config.yaml
n_layer: 8
d_model: 256
n_head: 8
n_kv_head: 8
head_dim: 32
d_mlp: 704
vocab_size: 2048
activation: "swiglu"
norm: "rmsnorm"
norm_place: "pre"
norm_eps: 1e-05
positions: "rope"
rope_base: 1000000.0
rope_fraction: 1.0
qk_norm: false
attn_scale: 0.177
bias: "none"
tie_embeddings: true
parallel_block: false
init: "uniform"
init_std_qkv: 0.04
init_std_o: 0.0
init_std_up: 0.04
init_std_down: 0.0
optimizer: "adamw"
lr: 0.000885
beta1: 0.9
beta2: 0.99
weight_decay: 0.22
lr_head: 0.00474
grad_clip: 1.0
warmup_steps: 254
schedule: "wsd"
decay_fraction: 0.258
decay_shape: "linear"
final_lr_fraction: 0.0
batch_tokens: 16384
seq_len: 512
doc_mask: true
train_tokens: 188700000
steps: 11518
dataset: "wikipedia_en"
Each number is 500 + 50 x the weight over its row's rms, rounded and kept within 0 to 999. Layers, rows and columns count from 0. Numbers have three digits each. The size before them is the row's rms in percent of the matrix's.

# down: layer 4 MLP down (transposed), 704x256, rms 0.0553, rows 50-84, columns 0-127
# gate: layer 4 MLP gate, 704x256, rms 0.0596, rows 51-85, columns 0-127
# up: layer 4 MLP up, 704x256, rms 0.0572, rows 51-85, columns 0-127
down50 109:491463510529551522490504453562534405490523534469376532531490524557436562503641479518484523407563522423505515551550516458461519478501516514567554462495506398507462509454546532517523409577434488369467591567536550419485512475514469474420542527472500499478509445488374550517543548474540535456520527445473580409528538557481491594531632484491437502521510444460448474479549491395495442472512
gate51 103:556461542467552499425408521482517528524460537501525397475529542619507548560565525479467469539515495539575475440481447452517465420496526552566561490465453561562542518479496545516508470487526511476525430564438590537459536490417451502464453591502492508563554479533542415466488480451486535446428397464468509520392487451515496446487465555462482583548363466411498516586360465456480478456500
up51 101:458516496534497558533488506539551502479542500491555489565505519410531509468478467468591567455517474470486513567512569512546410528502513471552493497536557458486499511487548508513540513494487462520398559489581496451493383590490551519589516397475474466489445484399470555514522517540581506554573648510468454551566556455520500558495552477523502473490601479578540467528615451544580489543511
down51 104:551517537525508499566454464543556469555495464480562490538519485500505540465448530501476513468504507518525501546454520558521401448513420457473491497498476475570488461493450447484495454524512467585376510489479500552445442511643533521546525504455482454471497508554509519497499580488539498497631533497521432554644468530460518526492453505522517440477533556557528457525521435531493480494461
gate52 101:529517479529526524541531438498509482526482480425577511504555515478527469524448557468546482495436446441492501527433465461473540546516425551529498435431570580493447438498622612523493544396592510512561477539418558509449575423563548558554554587525464530495629501547514421461432547426535531425466496465389499564495422539521456548545503566468429428517539472531479504535553472516519445371464
up52 102:541516602482518459474459499456471482529587451548381496534525555597428535453460410477566593386533511532489437449477448555567538513415566511466524574408428530534489529483490484506469503545488462470541436465498640497524519508395539494523547534438512526499452452604492563521477490510488594525631486474565401527506532472478496536462507513567517476381544581507504550502605497492483467501591
down52 103:618536534532531473457494519487443521496601524526373485536572508520403526490507438498577517410472483549516478454455555577451492508460522594504577569417460391543480536484515501385519478487555488501523445466486542412579539483442511486557504475416469591551458487501465533485477459476496501500525507432572476546553547455514510528443423536568559477433521530580538546486610542514565508479556
gate53 105:567522510424443555376621471529476497579484481492514524553590493474502384448559414558590534478498512476445475457461527451497534492524468522504410518457548542422523451472485446415526454458550580473433445504473526487412367510503527578473541516512485612426468454497502405451529461447535477465514569550451491571444509552393511479461549385462546441507446477602527543458559548523516491488496
up53 107:519522476543451493465469525530542530468424470493490561565434411526492544485499424461482572487501463486546560490585497493556422457491511543551452473461493429526530423529560438593587407483413542460490432525419478497436453485391577493509554417458457490637409479420488498522478506544527516494531560603448501438500507556502525469575523524449436450494496464566561462555473374565421492539480
down53 108:534619490482483546468489489551510455399464461522404476565473406592556490423505405512451572418519563444568610497508504373574487459490519440477534568466522498528539488496597547452510396561474554505495477531414494537454514556451535494531483465512496550490462465466527475492522428474539438489545568466547400532496478616479521482516510519542505445551477497459463447538544480564457516462443
gate54 119:491495462433514547521512503553409511519438563563341430477523603526471471505358485503438511557537546437491667484487527516491518466476507530562436566521481466486466521433501554520485423495529434484550463433497480506494484410509578535466407503468476591519535556513503442479507454406404463534507527533481486532579507486539560525469512379569479476490534568484468514506538507494563461525512
up54 119:504442525499468488529474508477548627500632433482464464552559515470589410537549477568627441504436525542504452494463569349437462518537414451552463453494497564535478450436370476467624613476415588500502534587546425515531482450569410498562525492447482476535478482518504507470520495557574548483507511509519489527507464490486540554510481572515542512499502448470537529567486524502372431470466
down54 115:527451446495491570459459528563392461525478569702362472494521482497429465466426500432433507459486530497552536536456488512449503430523518546588432538500489420485526477442563510574466457520455484491539527373474508475516516420493542539441501489480476487557484478529493440409544486415439463518543555549466531545528496523558455487532484421521492460456509564513455538494477483432544548500561
gate55 104:501562460494535540440507522627473536491426445449482493476558505513576489457442500393512559481520529473578527431552461470539503499511441463406590553526557558456559500559463487499494560570521485493516529428473517511422395526423478506449392553403500507552529436462588488363409499527465458498444451465484463465474427448486542504561466421409508463500504465501539500477504397476473498405549
up55 101:513535486458498558432533510575462466501504476526501407454515552541531461454520576440514536475567529469579523445561489442536483472555451457474583517532456528418530530496507572509476582595545447524472531453513509499436458562472494569429417546342495530507563408455547516400434511559485450484452445472493442470487442433551545439562487451478510468541444499488573481501549401457483475415515
down55 105:421459463551474504432496505505476520479518457504396427474500496563491475484582570459507551466527502534462541492536591465537487586478498537493548515544533418401518550556509477490476574533504513508484549447529485452528491515396572467390488500499427511555500487499528492487461466486540542533454441476513443445502419413563479481546550453528503460569492434489512471517487470468453538446507
gate56 092:538545471497491528498574500619553556456390498505526539494463571488539486510529535529458659515504495571595454500436401467451449531525577610426512552536513486467510508441457425512594478519512562445459433588445448482506446457433439525542503498548421550531481438504538508488467489533516567572612436613531535565499536522454498520496516489498467481443527620564470492496491382504467550508535
up56 092:562549471507403463480569465499505466415469517510486516484605565524533458483525513578480613474566499553544401463503441499497473477516525562493469583607497430457440461426476419561505442558465493438489506478507505495500471432437474516505466478522457459488477490469629527507482484441531637480623375519520542547513554537534542491485488459487473496483538606559428441512478375575445578560523
down56 091:546469450572539465499596469508521460547497597547453455458519482483517405333508485467484546477573473521550431564530488466494451420630461513502481441588481433516506508471489508535398523648519450399500479472542441515500511463464531512509481464476508477464562535478533517468447410507504586482452447564486554489433505509557491529564519454512495461486496513486484431598453480522467537533497
gate57 094:515375507519450463472470591452516520526509490533428540418513548490561492607465621537531486493462574616481522484482599451541544443468443534572525486523458566451479428478475451584419502519446458528522534522441475481518586515452549402487516578498593568457533539547508542499494552540478499507387525553570467558523417417477530490488499510608496538492536522509510468580432516507530538526566
up57 091:533494511485530586427446427517577546515443534523529533599525529492441424580505579491485513485480460512512419473490529461549546557436484549486496457453514590557532485404548529442432558420512504512548504551550612458451469564425546553518591492503584389477539537466514473459485487504454490523478484532499524581466481456463506567473462536478488511519445456551471508538530466465517447511599
down57 091:474379454550561486491454506548600487606537539504445492577555568600516475525462549512517455539448497486475401531473501517445502501458427470457603492517613621503502440501515490422548508503485480497537571504536509532471572500472538487446572503538473486452502452491464500439388468481524514585501435555565462545538482440507511531418453482479492466527475512557484513558457522472537452474475
gate58 098:564521464496425574458518514553464446528508527531544481526544613575507451536562472536555523561523458498500529497495429429458479467442491563519517552431488497558552528460482470576568459504483565443472488538547436447457518499356491385484478585455513495500403503555497526523549498441557556472482502458485462453465570508618509442529463465432511480477521544501477479501531419555576533483580
up58 094:465564544607464467575443525408496552492494447477491501380480496428497547485437530392406538521507549516456478546582572619529491537503526434527526477505476519477469455540503487440413535526516525530477429405424551503604464501636496560541523437526428521571537517383509496524496492564446427522502478500514523535543528547460431634501497535577503572509477464607516530486477506510444478520427
down58 098:464515465555512425516476494454559565543401466455457484487573541393514559508460476435522509517410507518428517523469561537490528546531552481467507497583518573438483450522511484442495565527580496530507478524461536549489451578533493606563483514469498585586549563374467460504468468504497480473511460583537493498497513610434502567593483503579596453458431474527486584460550511569504491447478
gate59 104:480470561447448602646483540516485563513477464479506455562482561528489449528510611585526570507441575493532479567510535486416455540579533499551510421593478556421518460530528534447563573492495547488390410488486441500447479533442545527496496465458488535429520570372570574451480569458491513573530513513530549464492455459457586533474432470463542582509484426429515537456499429435453448440503
up59 112:493625465445488535462464531571632596501549571442519486516499458450594440440510398513577463476520448536488501520447479390489446551466532465497495518391488534475523489583542476518542520516501501569530379516495540497472554536467417496517506458467463458460478465490475555550515460535548571501556469526531579487485491502515413440420555591420521401432504485506568460464522440506468628483506
down59 108:492551552418448466569496513527583539515554523470522436479538507466491460438506495601544508493453496571531459503474463476538468586498565524523476330495484532452443553526535491484507567529516503526430426565523481513494511567514409474582541463496510434486519542544462602501556543482563517600588470407593484440481525531452483442418463520469478547532537454451470506407507495478490479553455
gate60 108:493439535469526506513451559561517573458428539479483557461540430453464610580463516394489528438544466555521481518593537445448533541546521567525552556477537531556516454543506511567511427494443555508364540368514540543452421550481587442595438432551440441498481574525472549499519507441582504415459615509618494526494449535527476624499420509403494465535517492483539464464513512474483478553494
up60 106:450494394543493496457517602480498511487511453506442418504439575501537532429450353523511448618517501444410538451444507580422536384472500499432434547504501453458496534462464506504487525481528469462612401593468432443452511483453473520502535557526546551525434438491559433476460478513501480546506430536429556445433534439476505478520556473528543512509515494562444525558452525508544491444509
down60 102:450468460556488499505507529546453557423488450514434472483463546440495521481597472533549516474398461516478553459462520576422562546491413486501528537559422516545498489545501557549486551476527494515440478547509427460421464475473537469470497518549444503579475478440524452488525632543557490509422456542501458567529437544523456500484430507457518566512510474474527511511442519508510618463523
gate61 115:516429467498501549588543572550537531545463442473530479542498521526416465450470465524457446484472482444510405451565547481511363527472422491484535498483461457417480433611577466550429473482538508471525529479457525497441530417519487505549503477437463502469522562389504461533516487460508557493444476550504456407441465617541545498504553399492477543520498505532511446531512462453467424437587
up61 116:551496450510496486476582486566481456548403530516429583463447543524434504545561537480442460511462508492476574512615462457479555480472508489501408510517511475458515566478425467550463454437442490479484497561473449579492578340456631506472520504398431571506531550425563466546556439528413523529488443526469466510519533519539405498541503371568470459523566528490526480484406491516513462482547
down61 114:477511536428530467414430467528507465456553436461529591502491551513597429480449619473523455497436522548388627486564518367523557538524460528514405472458532556497499572484481527415489470444386471558468541563505452465504533486476495579490486500453465559463528431415508510497520529487482406470503494529538462456498549501418530414487562483636539516442453552489470494526520559508424453513456
gate62 098:496485488542532493460473539456444524532558401474522458459484492506533567487471507532512525573459405532489545500570482500432425498640525582517475505429463518438518584524457499519519461490469522597524508534578476490456580621481640584566490498463548574489473445538391428543528446502495501546389501484559541596577435480426466478509506479435469523431569489466600416475573450454559512483529
up62 098:466413567559534528501515491506419499554564433508439469533470518482518439512379491488593450508490606472434438492475463581459650489525512455464460464529526504520509476518445534519470513557527396436577495537532456452484486449489474453510446506536649503507486579568498478530562526540574601503502463532563457495495564497419443437526545490476576497540457514456474525565448403423483419418526
down62 099:491489474421476598531492482468456573545502499535469500573421425443552522478492503564471457521488515454560455358507430527435553426469483530453529515491516542643457547601569579411465478465475446415644570453482553548510462449491542456465569462678503399548515526416587481484544496465578519574580523428537438524468560474527479472484562501510567456580477605443493501562520507522493552501446
gate63 104:511497482518548517478494535520494576487487583469449496543433470539511549580484518558479477548533474504583556460481462596451477489448455512562463519486542400520485501512639498456517456507399529545495485509467525653488578472463424461543520507522571588409498535416420459471378590517468500422582466581500480509416564573433485454476509538528493459468470543472529501535474602547479551459432
up63 106:522507469442441500437487487513446434482434422529582581482533551471481463482560520467529484449409510487402456516529572411524471532548533472410523443466422563404509498503391514526515574490508508457531496520522437463550463569550568566455496565470453470582504430526565525458559473547556497565388607431525439438568432456558552605590466498460539539601532463429517471549507398423493405540569
down63 107:577526501426480513491460494509496437525485477527538612478520546529435536492523543486528545489523532480401444500551517410448509528501488470453548526431466580481441444521481506515574561492616490488560487457542530467557371554514522526539549556526472424520524526545521533453498444502471457548476473484565460493469478472541535499518434430563608551528518448473448517525552466479510433484495
gate64 106:508476478540453597569441484509581489488398550439473360480473483510551508502530548548424543478458577557676519525522499462530426458492519610573572485529550552480478467529528529517454542492518492534448523480441410462437531493512486494502496557461530443471538553562532595508474462459487474521465543510570563518559460396456538550457413509469484470543506442524463452406493499532505479504577
up64 109:557538527566535503552496520436600556521468593475520430514480414537453401545524496517493402411513552509524481568408535425531476526512519575563592502612611529480392487543521442424414491516513435409458615437491515531538507478435430479432526554464509494485476532586600446554482480590578445519560569498514495502599541512450514464511400514478512455533372554510448491452496571415458482515476
down64 106:533552451457544464462480527538473478478494460589508608526461500498553542480501471524638521506382574501508516414477500491443450448472617518421489472452449600473532516489496509529557540493527475455501466447506555512442475559486540436510488486509512524512467526506526465496437612635427528480553476422516546510446529555466528516509516538487475590428440515537462551509530517625425505437481
gate65 106:475438468478451494414516474546440423506560459477531478647525551442462560567492521470492533637405476491458502498492512663514424473554520502443491532537528488490389443510473561478492527499501443443520532585375555490488416514484508507493453546491533551429460433505471469426462568519508559489484468500503430521504607485467448380551469460487622477462408521481598496560482531446530442520551
up65 103:467508513434414500531568499494584534516460501495473471467497407590592485461488544478466558423489463608561430483478487514484518534492410526524571451427505492632632419476422490579542414488478508537496424502498499526506554531489461469531501540485543467480504665464493501539494478365538423508605421495566566506566540472480556572384381534458475565571592523499470492554429471412526516500438
down65 104:531440507465577507520527545466453367487528510397467514568511533528523522511447513467342491614389566536473451469524503535483473537527502408527471475498550453568505456542423580531508536509514455501440501527519545515430519437566474511547516579627518591536480516500489512562389584448544472566533488453491452454517558479447517489545531492520502502512477552438418499526522541586573497464505
gate66 093:534474440444458481496525510472492450556463493492539510563564537551467504459528517500557569564540573568497463507548464425519473589609429456556454487511531434553538481498499501486473427469421461543412533505464521454506431480502467489533480565497498555445577543564460549560547478548525481589539533427494553621484475474570554537448495466588500508536448483490506527514474469399502541493556
up66 094:588460502511574506521460600552528485489521582449491508608432532496531592505507382562422519511501458576557520501507439485457516517519523513533487496508570494487390302482479516456546489464507572545398448482505541450519449494534468529519493475450538363458511581489539463519458458463536525527658553502526579511512423488526559544362517521474529455446540452470448464560482539517521549514480
down66 098:503532560503479507409518454521519453471521500511474480522516489577439523510595534532533554511619527501458500543457515402505520512523467448555447418590511435560539511509467418530428394520431497555575447445541501594502474381481479546467528538458505463503595471541471470542516540492592462431502463467514539518485524484509446488483508503499501546494449515547490551572499517405512484502543
gate67 084:578488493468523471525486487548582505452456503451493565582593423528466610561528597522545508552532520483550512479497437408537493536445511483532451424417445560587518538442543442510558457444587494355470449521559511463526477535496598513620583464444488582440586482537442485453463467508434511479438357431422482524545541539457465508496516501507482500455518530493588582430475450486400434560417
up67 083:541467573517552486448458515524521518484607454510541390434507438565492444470514454453456576420557513466497503528485370530435475506422493515482499506588504535524494589481529512434422521499457453494516442523549501557480493508559462506435514513492458515550533464581482604529446425478547545444481534569473498536475548547473493417500495552513497569466491485530481566516479487431584457525500
down67 090:478557566639505540460475537525550536456570493603573471473524510495456431426465462490450559469450477460441398517506547616478547458505496508517572530495519505404544448438436552529431466474499567570562552500502535559376450429539460433517448484492427539531482528421530484563432594475465521444565477567515554474471606532423467523504560514518558562534622427488500486482556519465527513398496
gate68 108:505550414532476597589483539460496541508456496516543444522357540534589556508448497550526471526533517471450596432495434504560478574467423457437521541485510508434414524558587577440468554425531457541366516512477510595531556553499474561609587628438554530533544441464485449485492457445478543528488543520549432578535499563501583419435509451539511454485538466487559510520497497459526465467543
up68 104:458313540517429424443479504511558542522463509583489489445521478446434572449480413504573494483514509469576513440473460437459517524592456492496523530450466516426485500437462478515511464471478510492515410534560561506447473398417459397501530430490446622407499519482601474543558530509473545551490485505446526498534518559523584532568531542551566396483498554506439449480501562527415464473584
down68 103:443337575502474446379514538500548523477473527375420520429582538425463563475558502485506409483486449445449522509526490526472554417476520582544508454469442470506488413429487505544552516574475469468559515488560487399454547471452529440444510339553489476424438557510502566422495491593508573422573465626466487427493552454480496612520559549538518483536482525439462467483543543563503510481485
gate69 103:441457508547462504502499475538467483525482489475528439557499496559502465464508561498576516517396515518571500455568494530444551591522419451420551447519538547469538528473486427602531540531522588420458488506407451552552460439460471435559487446467519560607588498482509526430481544491440429501524515481461510620509562471528440441513479561454438499448497538433478460478394454553478437570538
up69 108:514505562576552505465579532410537527501435461549477449497544471362488409483649470564498474477469473473420432521394588455508484641583511508493579442492548505443532417431461479501476431641435513577400456500466561483528453503501477533510491545515505498454496488628483547412443517375551536459478574550520513522442537509485420525499481501475526545528558520566467433468468511497503521506558
down69 106:530524537501468534578509548447604552441491530482427554532529565410589495434494456535573556487564419546458485617452485485535416458486512580512474503572401453532441430443533594469477504541501535527433523522509441489528409559573505615462504524501471404507449470547494507489425533437490574455499474564431509503468509587394495519390500549568575505498496542494559462540598502509586523528541
gate70 095:435598533437510563610557488490552578480532530432527507532500490538560583629473515534529520558489573455551461422520467380465531571447561458518489498481551434523447440531558417417458474514444572429458527492543506482506587428503540482481490431456503465483591532584483482576554357542473498555609517488510508405428435492500554473460543507497543476480478552397435543409487551503519442493421
up70 100:487557505494470520547487525466499582473575504431451550469510530594571546606501537538488529544510558394566472401539543426509547532475557453559483503451492445528456409522521434486487433512442552448597493448536496612538641471539475411495499414430466447496568534527478551537499440524498502437515513552597475378445398463500600421517523549472523443520548533407422549472503498550505446585451
down70 101:470548530484516509493489426547560528446532542608515531544447464488514523485525465493577457590441535563520517616463555436486557485513497498541562450533506529500455483541519474450555478473505579455474357507478503505552486447452473565584537459481411507475548507545471524570470572463501536578564534523489439500425494463484435461471506557521472583534456473395510473394424483460374471564468
gate71 105:509425544443542562462484535590444539427449615449471430525512479507639456512365492546575540605548445461434549526492477507531540488440432464541442491464602514562636520547536564499472469525518550461489434505514462540396488475442468538515519549470519519531561509524573514580440449598581504566556435474509483530519433413551429463434463474505515451475491514474534455459509538458562607468547
up71 103:474469428575447459577513510463477417550523479537519596491484476483441538455606503419435504512476534543592481537485489535436452518547480539453555499508425521397365426445467427464577567415531477503452517539414523427547474521440503449564457487530516498479459480488398523488511532385402515432462607594492514482545528527393588536514503480493489509555534485535496541533441438515450367498511
down71 101:608488500550481498518520554395525446477487470480560534477458498508541521495598597503438483430468510532534481448448558503472469504484519523476495516542510525411500506404566451567567563503470541580499531502529541497431446407488559460585524480576561505517460512505469509542537531490402502432542590575456480496627461453503508561442445505445507472546517516493534407586445420441472511467475
gate72 098:517413519536500504518462499498449556471525495457450568500514505451571472476472485490501533501428520515517577527437503547570440430447490564545500572490480475526494424476471533410477438445486517434493546435507470420494591431516324461447527533481566583561578428449555568446450443482496473472576505447479436494545485454499566481516519475431472442474484414440536532459455438534495403531560
up72 099:530440544506552541493382494600546440475525460473492472438480500502517512505401495489374528449559509519517553512462508479507449449468467543588448515591412452532525536507463473438527470513358523448550533474547503495621474524561384495338500548550519589503507481456533482495445404588557527503495465498450426508512541554480496547512551495442434561435473467489522500451519522509587559548557
down72 103:575515418512556537454500530507506510453495514521497474579400489546495457459544421530527616473515584503478559525463564498559481566521474529452478471458435492483558456479469474455516474516471454427479500434482534471545477494543497498420493561537499453520525503474486466467595568546605543434400482521540429648530508485392441526448539535437425560515479543434578581476470478501530456477531
gate73 108:512519502458378515538623488483501484473462495510556532572458479553476434492535518539507403540460478484554491495494548544546570490511470487498504517552504603540460560529443525524440557533552513536576449560525436475490504621414502478562523528488547569480510469487483552433446495509446520506447405481487426543512543385429488486525492474508516531541424421560449579557465504488551474476487
up73 107:529497487422565428516504458434523486366565455483509480515481493529529508571444493530446462484481567542471436481560546562539547501540450585507426497411446422603530471557592487421415498467512437548616474550395531528566532544481481473485524514521529503450525498486519449418616447534454527482439503481461512552411489487448504421392465518465529580505435515502483531607434527427536538604468
down73 105:528461509552531502553473482440457436509504494502438499528469472478497436472454544383503408543487543454517366484497522502425625547560600512494511513567494536547443509575454412503460527463487444492642456544499530484543547666470465489543550487575543526455498443486512518462432511535518523517535470495504420489492527455479512529566539444516570565559477442516505541539521537497622492562472
gate74 103:498473445480514433545545471599464472506420438451520510493484544493487493391446482532583509578509559559490456465516540584440451544446394484566517568506576491457477375495484464506504604466429484454527509465501549523442492478562432484505489538484575506566501468430533504438511525554424494497499532516457457522550572509461467467479471470543469471486451406409506488549420451463504499551508
up74 099:522476437440484421505531491592541476510470555464441487413478447509493467398470500544532509525481530516465425512514486523459494585462480534551563536506539494480459367479499485565528522573329404441495512529542539460466540491570412614484615541463582486514475488424472503446529473583510567486533439483524559518581543495521523510469552520510462510473465346411478455478481439408463446518554
down74 106:500541521392549508576469513526482486553460542424426517454517458465502525499481418569483465569449531475501497515453599456459573505441517569521602528493430474488471463458501461543562473596396440495454599546552567396536480527598481550489618560523482436488511479416491428495641621465581552468497501462473573512604554522512517573482566533504477511495428429491563514383502461475470473519503
gate75 098:489485492578420533467570334491399481572481520548520492520478584500518491627436526498561518513458498431475548496561570526457475562540482488543511467526549476527487496483529485484430521437532448529483478565432500445455517501468469576475536625470568510536547480500419426514495532611462545616489528512488490497563568386431526473470548386461570454490495439443581522502550490542536557517532
up75 102:524425436525584486549516476490453528538525513528445450442472466499524429548467514467503410457471647447442556522494467438485542433556486494533468525537453612437527503514414572382495453538565477539501477509529501607571512377491548489454460559495491546537490531477483515464522473522467439553588425512553463487566482505458505464462507538538494467454455502457463533593533583457568581591477
down75 100:492592455509495466455499493430445487451533456532480493527443470418499563470512497437563543553553505544358422584394564547451447486536551578565592483496519516482444503487493463455494579475413527490496468549503490511465531515526485489528484541455463457451555645547592503391558453502560512532542577401447511490412533428484458509437422621435512455484426529512589434473503402405559505466562
gate76 097:510494525554517519590409415469452471448541522440506472409583512498492490511489528440460469499492513492559524435548476561478393508483419537466538465472532561497462528530502521552501489458524421532501614462483484436501581530457522489395459503501430469496472514535507549524374494427448511549478578550538519428505418470553625444433401479534532510518514523545423516505527520573584591442528
up76 097:513529455545502487485571590510405468442439537535549452549522529503492494503420506614475550547464537532442512483503510474497569375462521492503431553519428488446538437529442508365495502552435496450571495590594542617545372550503539482565471454488562549502499479468458451483559484553529459477546445491463481557499578520462476588520435536526456513434371501502600527526464375527406484520451
down76 100:461481471528494491571454517477425529511418526361552498475470612542454555503457443480540528515403547444533480526494556495490467455484508563510426536550470529526533464511407483373535563530497475499623519535550534598517519509450517548539518526482490561517492518450473546451509511461557545554575498536510529512432559521430490557567447448494528531501335520451578478512496453491453493560498
gate77 077:450560450415523453563436522416423518447591447526455559505527488467536530494471476467489446500555546526449531491528557417514519456401501490515428413444520500509550475635447466445510483480521596410553429483549529463546465438441542431437452487500566553521516491510560485544543477405470510585448468454491478516475477434568535471516501546559552585400511527522511425576485484540529506483444
up77 079:507558527557536585567554492488518387542398578533508508459428552451504554415484453539537467543433519520500596500471480564423569621453403495467535525559476493365511513483483498487584514485447404556505571529480533523574533471583518502577502474495482489553483438471437518529549481540389514465419531521564443489533506550510421498476527422504458399529497540516524557458564475519468537513492
down77 082:525544488555505497497507489554567449438604470438505486464504457504457549470470442454566525521523423587476488612552508498507537494439569506552497482513480485462495544480517444495478479516507404472440500506583554557609438457494507491474522455559527523499523536423506414454447492524546479475485519498471408489502507511420493542538437414430488447516427486540476529424606480564490524500556
gate78 102:518477565501537617512544465523532518544450515515551478578411523463532418569486542499495583506485435568551594459581586511462533469523419473489517468594469509562499468516450509547569538553474547536394486445498489504421443442577594533527568521424501443515503518511515563529465480511441519501473550503527425546544531408530480473454496491493522550535526470470589513502492531523571475570473
up78 104:531483611534535640569527508534513562539488537506578483515440443494544457541511551490527525505535438552498515493607525595503518484562422514536428486548506506552525486501475500512485506521469555514428576381531493525418434494558628471446546411420446474456518568515479535585513481544473517525440539634497473472526495430518543504526466436486484554571557501481608482476481537492532506522447
down78 100:541468479500457490503469478457527558517514531732532467491502532599582516521434525448539554409526475543504482486508525534478543579485472423484516482499472503461445453468498524541475519483531476579437531537537487494530484416492521501504447480495503486492525480522467533428415575476436526555410578528505470534517453503457509564504491535514577431546558495469467467609525514523525456544467
gate79 092:583601542518584626509523497477482447470562473443511425552384439492523474545540443594530539596504633541464633480454616468485462453471461514493526566488568481520434504574544539474493528553484457524477436499455483515483491501480429496524429639435428548529493572566550504606442499515522446499501419558571470463472446493579561537405444583517511550539543601519523483480496501482493477424454
up79 088:503427450474467481423525580518432522519453494522555628437566538525514528472453574409484477484514397514577434559545424599479572581470519485478516462524483478573584534514459503544512487482452504442510471475537475481569476572511466500548483423621530499522491533505550543425490500452504582537536580479518561524445519406454506400552474449418440504454577434407450565545514467474579456529460
down79 094:526421463520405539522503456547450549505453428462469550474564475527501560421477524493411430444468445525440549521522436497474474487432461512465528464410606595437553448494482542404479542473484479519428531418473502457552562540480534539509504505582440569540487454577575549498473508476595515498488497536496500497552619460489538496466527390444440511549514484455552459534537512515509483575432
gate80 086:539529523527520497581581490582544483509520510305524525478544457505438470446507497489496554574485489538573500395466433470510499382543540506466448476422543595599557493518474499429482569458515524431500546472470494523459547509469555439491449452547376490549511419457483377530475301528527549505456495547397519469554487512433440479521397527527500457469512495518490542471479466575466432477448
up80 084:508463499450503479592561437571574479492522583358472522559553479523435517410529482429468482504482477496504504464390356556544513373536581471460499468448434546517511523505442451432506557446516479469448541507435441527467520493525447442442482515481411545520453475507467375464486361486524576561488396515384475528570555448512398466510469610528478498518491503470504532542454432503443504462560
down80 090:505466506471481523510503465471486504474471549839483505490528496461504455489543590506477516488477482505424534561503491539516529537519494487537502539515420440428492456519518469497547429480560492535506538458480487487519454507517481486477497516489501466462495544440505474477433635500465535535507562413500523542463551523486535505476579529473491569568512512457477511500462445494430481500530
gate81 104:461590479462544508457498467561505431349523489481591511463432451515500431492493513480543561447497536624433516503548460452492461617447419384511529540535511476415481500488460499552510448466420466548490496456547494552462522577560408482443515652468473548539486426608532532406437493481498480486457509381564483508484468503512519555514444570513491421524536486485517557455494461533481448493448
up81 104:490570552514470484481543469600484506434466435492482408425455487468517503452526445496473521487371592429410481515510497496493436579535443442586461521519485552494552500512452503457532563506523458601476557577492541434453497547538436578437462460475475495519413441550497479492495453568551629535474495547525473522425486511451440504547507496389435483509474588494521603503453504498539527486436
down81 104:465501528544487419507588509585488515447551508583495431434499478479535512488506535440434530568407554455400566504448529504555512499502441562405465522498570524512525446557474498456576522415466483589418473505556515469426557540503458481475508481434537502517442480443557483595564515590552567444521463619483602393414484502503460605439544506453439467526447559465452578535424464527478499435480
gate82 105:559440451527536597535513540567484457473494452486541489532512592503514499512499564471554428579442472523507553512534451617521381493468446486487547547410563539568527537438485523485505555344533461493565543514519551476482417557494527415521469567443558440564604526509511579613520537548448528468473433452382495470514468576519442497464529474526513525509502580500548569498462394456572491456557
up82 105:482503500505557550576429570510535487436464556514621459427526524532541428595460590458386483540453550558457437516510514492548464482458527561533500559531525600498477445507513446457532499455462515592471549434524453456522503540497492538457485494456517392471582604436512587556502565461528514502529509424478545481524459575485439451413572485531498453486540387522439460438543513484441474500567
down82 106:478581454574500526626463554534498528497398511544487450443534510465538354550478586521425437444481507547388459479509555558454533480514518469543472533554514499498482503459469537476454482549506508518466543477494480502498486413552417512447464573501440448491556494474480501527554441471526559505532473442484458587492479635435537531517492437517524416467429520499542485466499524481542523384496
gate83 095:500561550474549559526523571560496531578546545423511490516523522459575418505479475567457486573463492495433496551362493487484395495509467521389492512459501438425521430469450469541476450548503572491474465420600399425494559491574522472500469596409599510507508469489592452517520424528426491553427500552512488539499456517463538615492499489516480414407483546490528512576432583490399492558529
up83 096:493427424516585493476530558464440512479504514459435482507441437506530513503590448570555540457496502533484481562471506501437521578542548555480531525474489563540494495441504533513535567537486518480460534593444521539454494505525496505539630587557427411435553566511491529485491481529434556515401515417530455484527428537482425543526499520549408573530514372605446484392504549452453483452498
down83 101:457484435530516474359479472530527516486531515415409548506584516577532557483555491491543477542501493467554533558478502544564535522533414419549572549469477527521453458539443498534548431554469420525485555595529500510453531485543603465484530560518431540423500447493511547557559486551418522473434553397510430529566471580501484502474459519540432559430514440546444507446430543491443491476510
gate84 090:556532632460467530434560512568566464591589564418458471382623393466517390496552514582487405556562558466470561534499495492498457462515415558502478532473539518516516458574515471520481425504537524527447526512439532416486447591442420489443548529511356485497479491482501447471495439527484532475486466509478474481444502544490525412547493517509474511527508487510452544498505575514458455445422
up84 091:374549421505489430543488542518414581448434484531492546620436588501457603509448409462532537549502330486537437468500509578568527486489615509550544445515503547471508595444470510489548534560560550484608447446477463524479548444492533527485524506460557510505549555480500556452521527486503474492476597484532571509494492446520525536503549428513515494507548560481514394495555469536586553560569
down84 101:477438506545581444500485534548449619498388452489511473596439538455486553487461478393535543570451537509475538491490497550476497541452570517509530477563521545433550548483505546420505565459530483440561465459502475537593547421468510516483528528485466556505567489551535594473518549508520506513554574487527501582486452480495526476509458439523461481444523477579534420527603408614479593505614
gate85 107:651396406436503504601553491426557519435550458516535468507520472472523480505429543457415513514537567506490526540479514485474581457426595552529542507405525550504532462545450530463456559513553426485395499538607535506498460476441514480578560493474498458474536517516544513530565487500395514563474562491496413459471493464474555453469505499467506580511542414498527460505491437470582456446368
up85 102:509548452547554469466559529565493520572517456454428497546559533474570491433494536553567491489488559467466450492493489513486525562578508464454522528607581528453490550505483510428486547501570441613581544528481492524448561535544528624444543532522477533591439416453391421456528466541516550496462502500512484410583577563530458482459536456575510442492456472477500579525506469574554434478552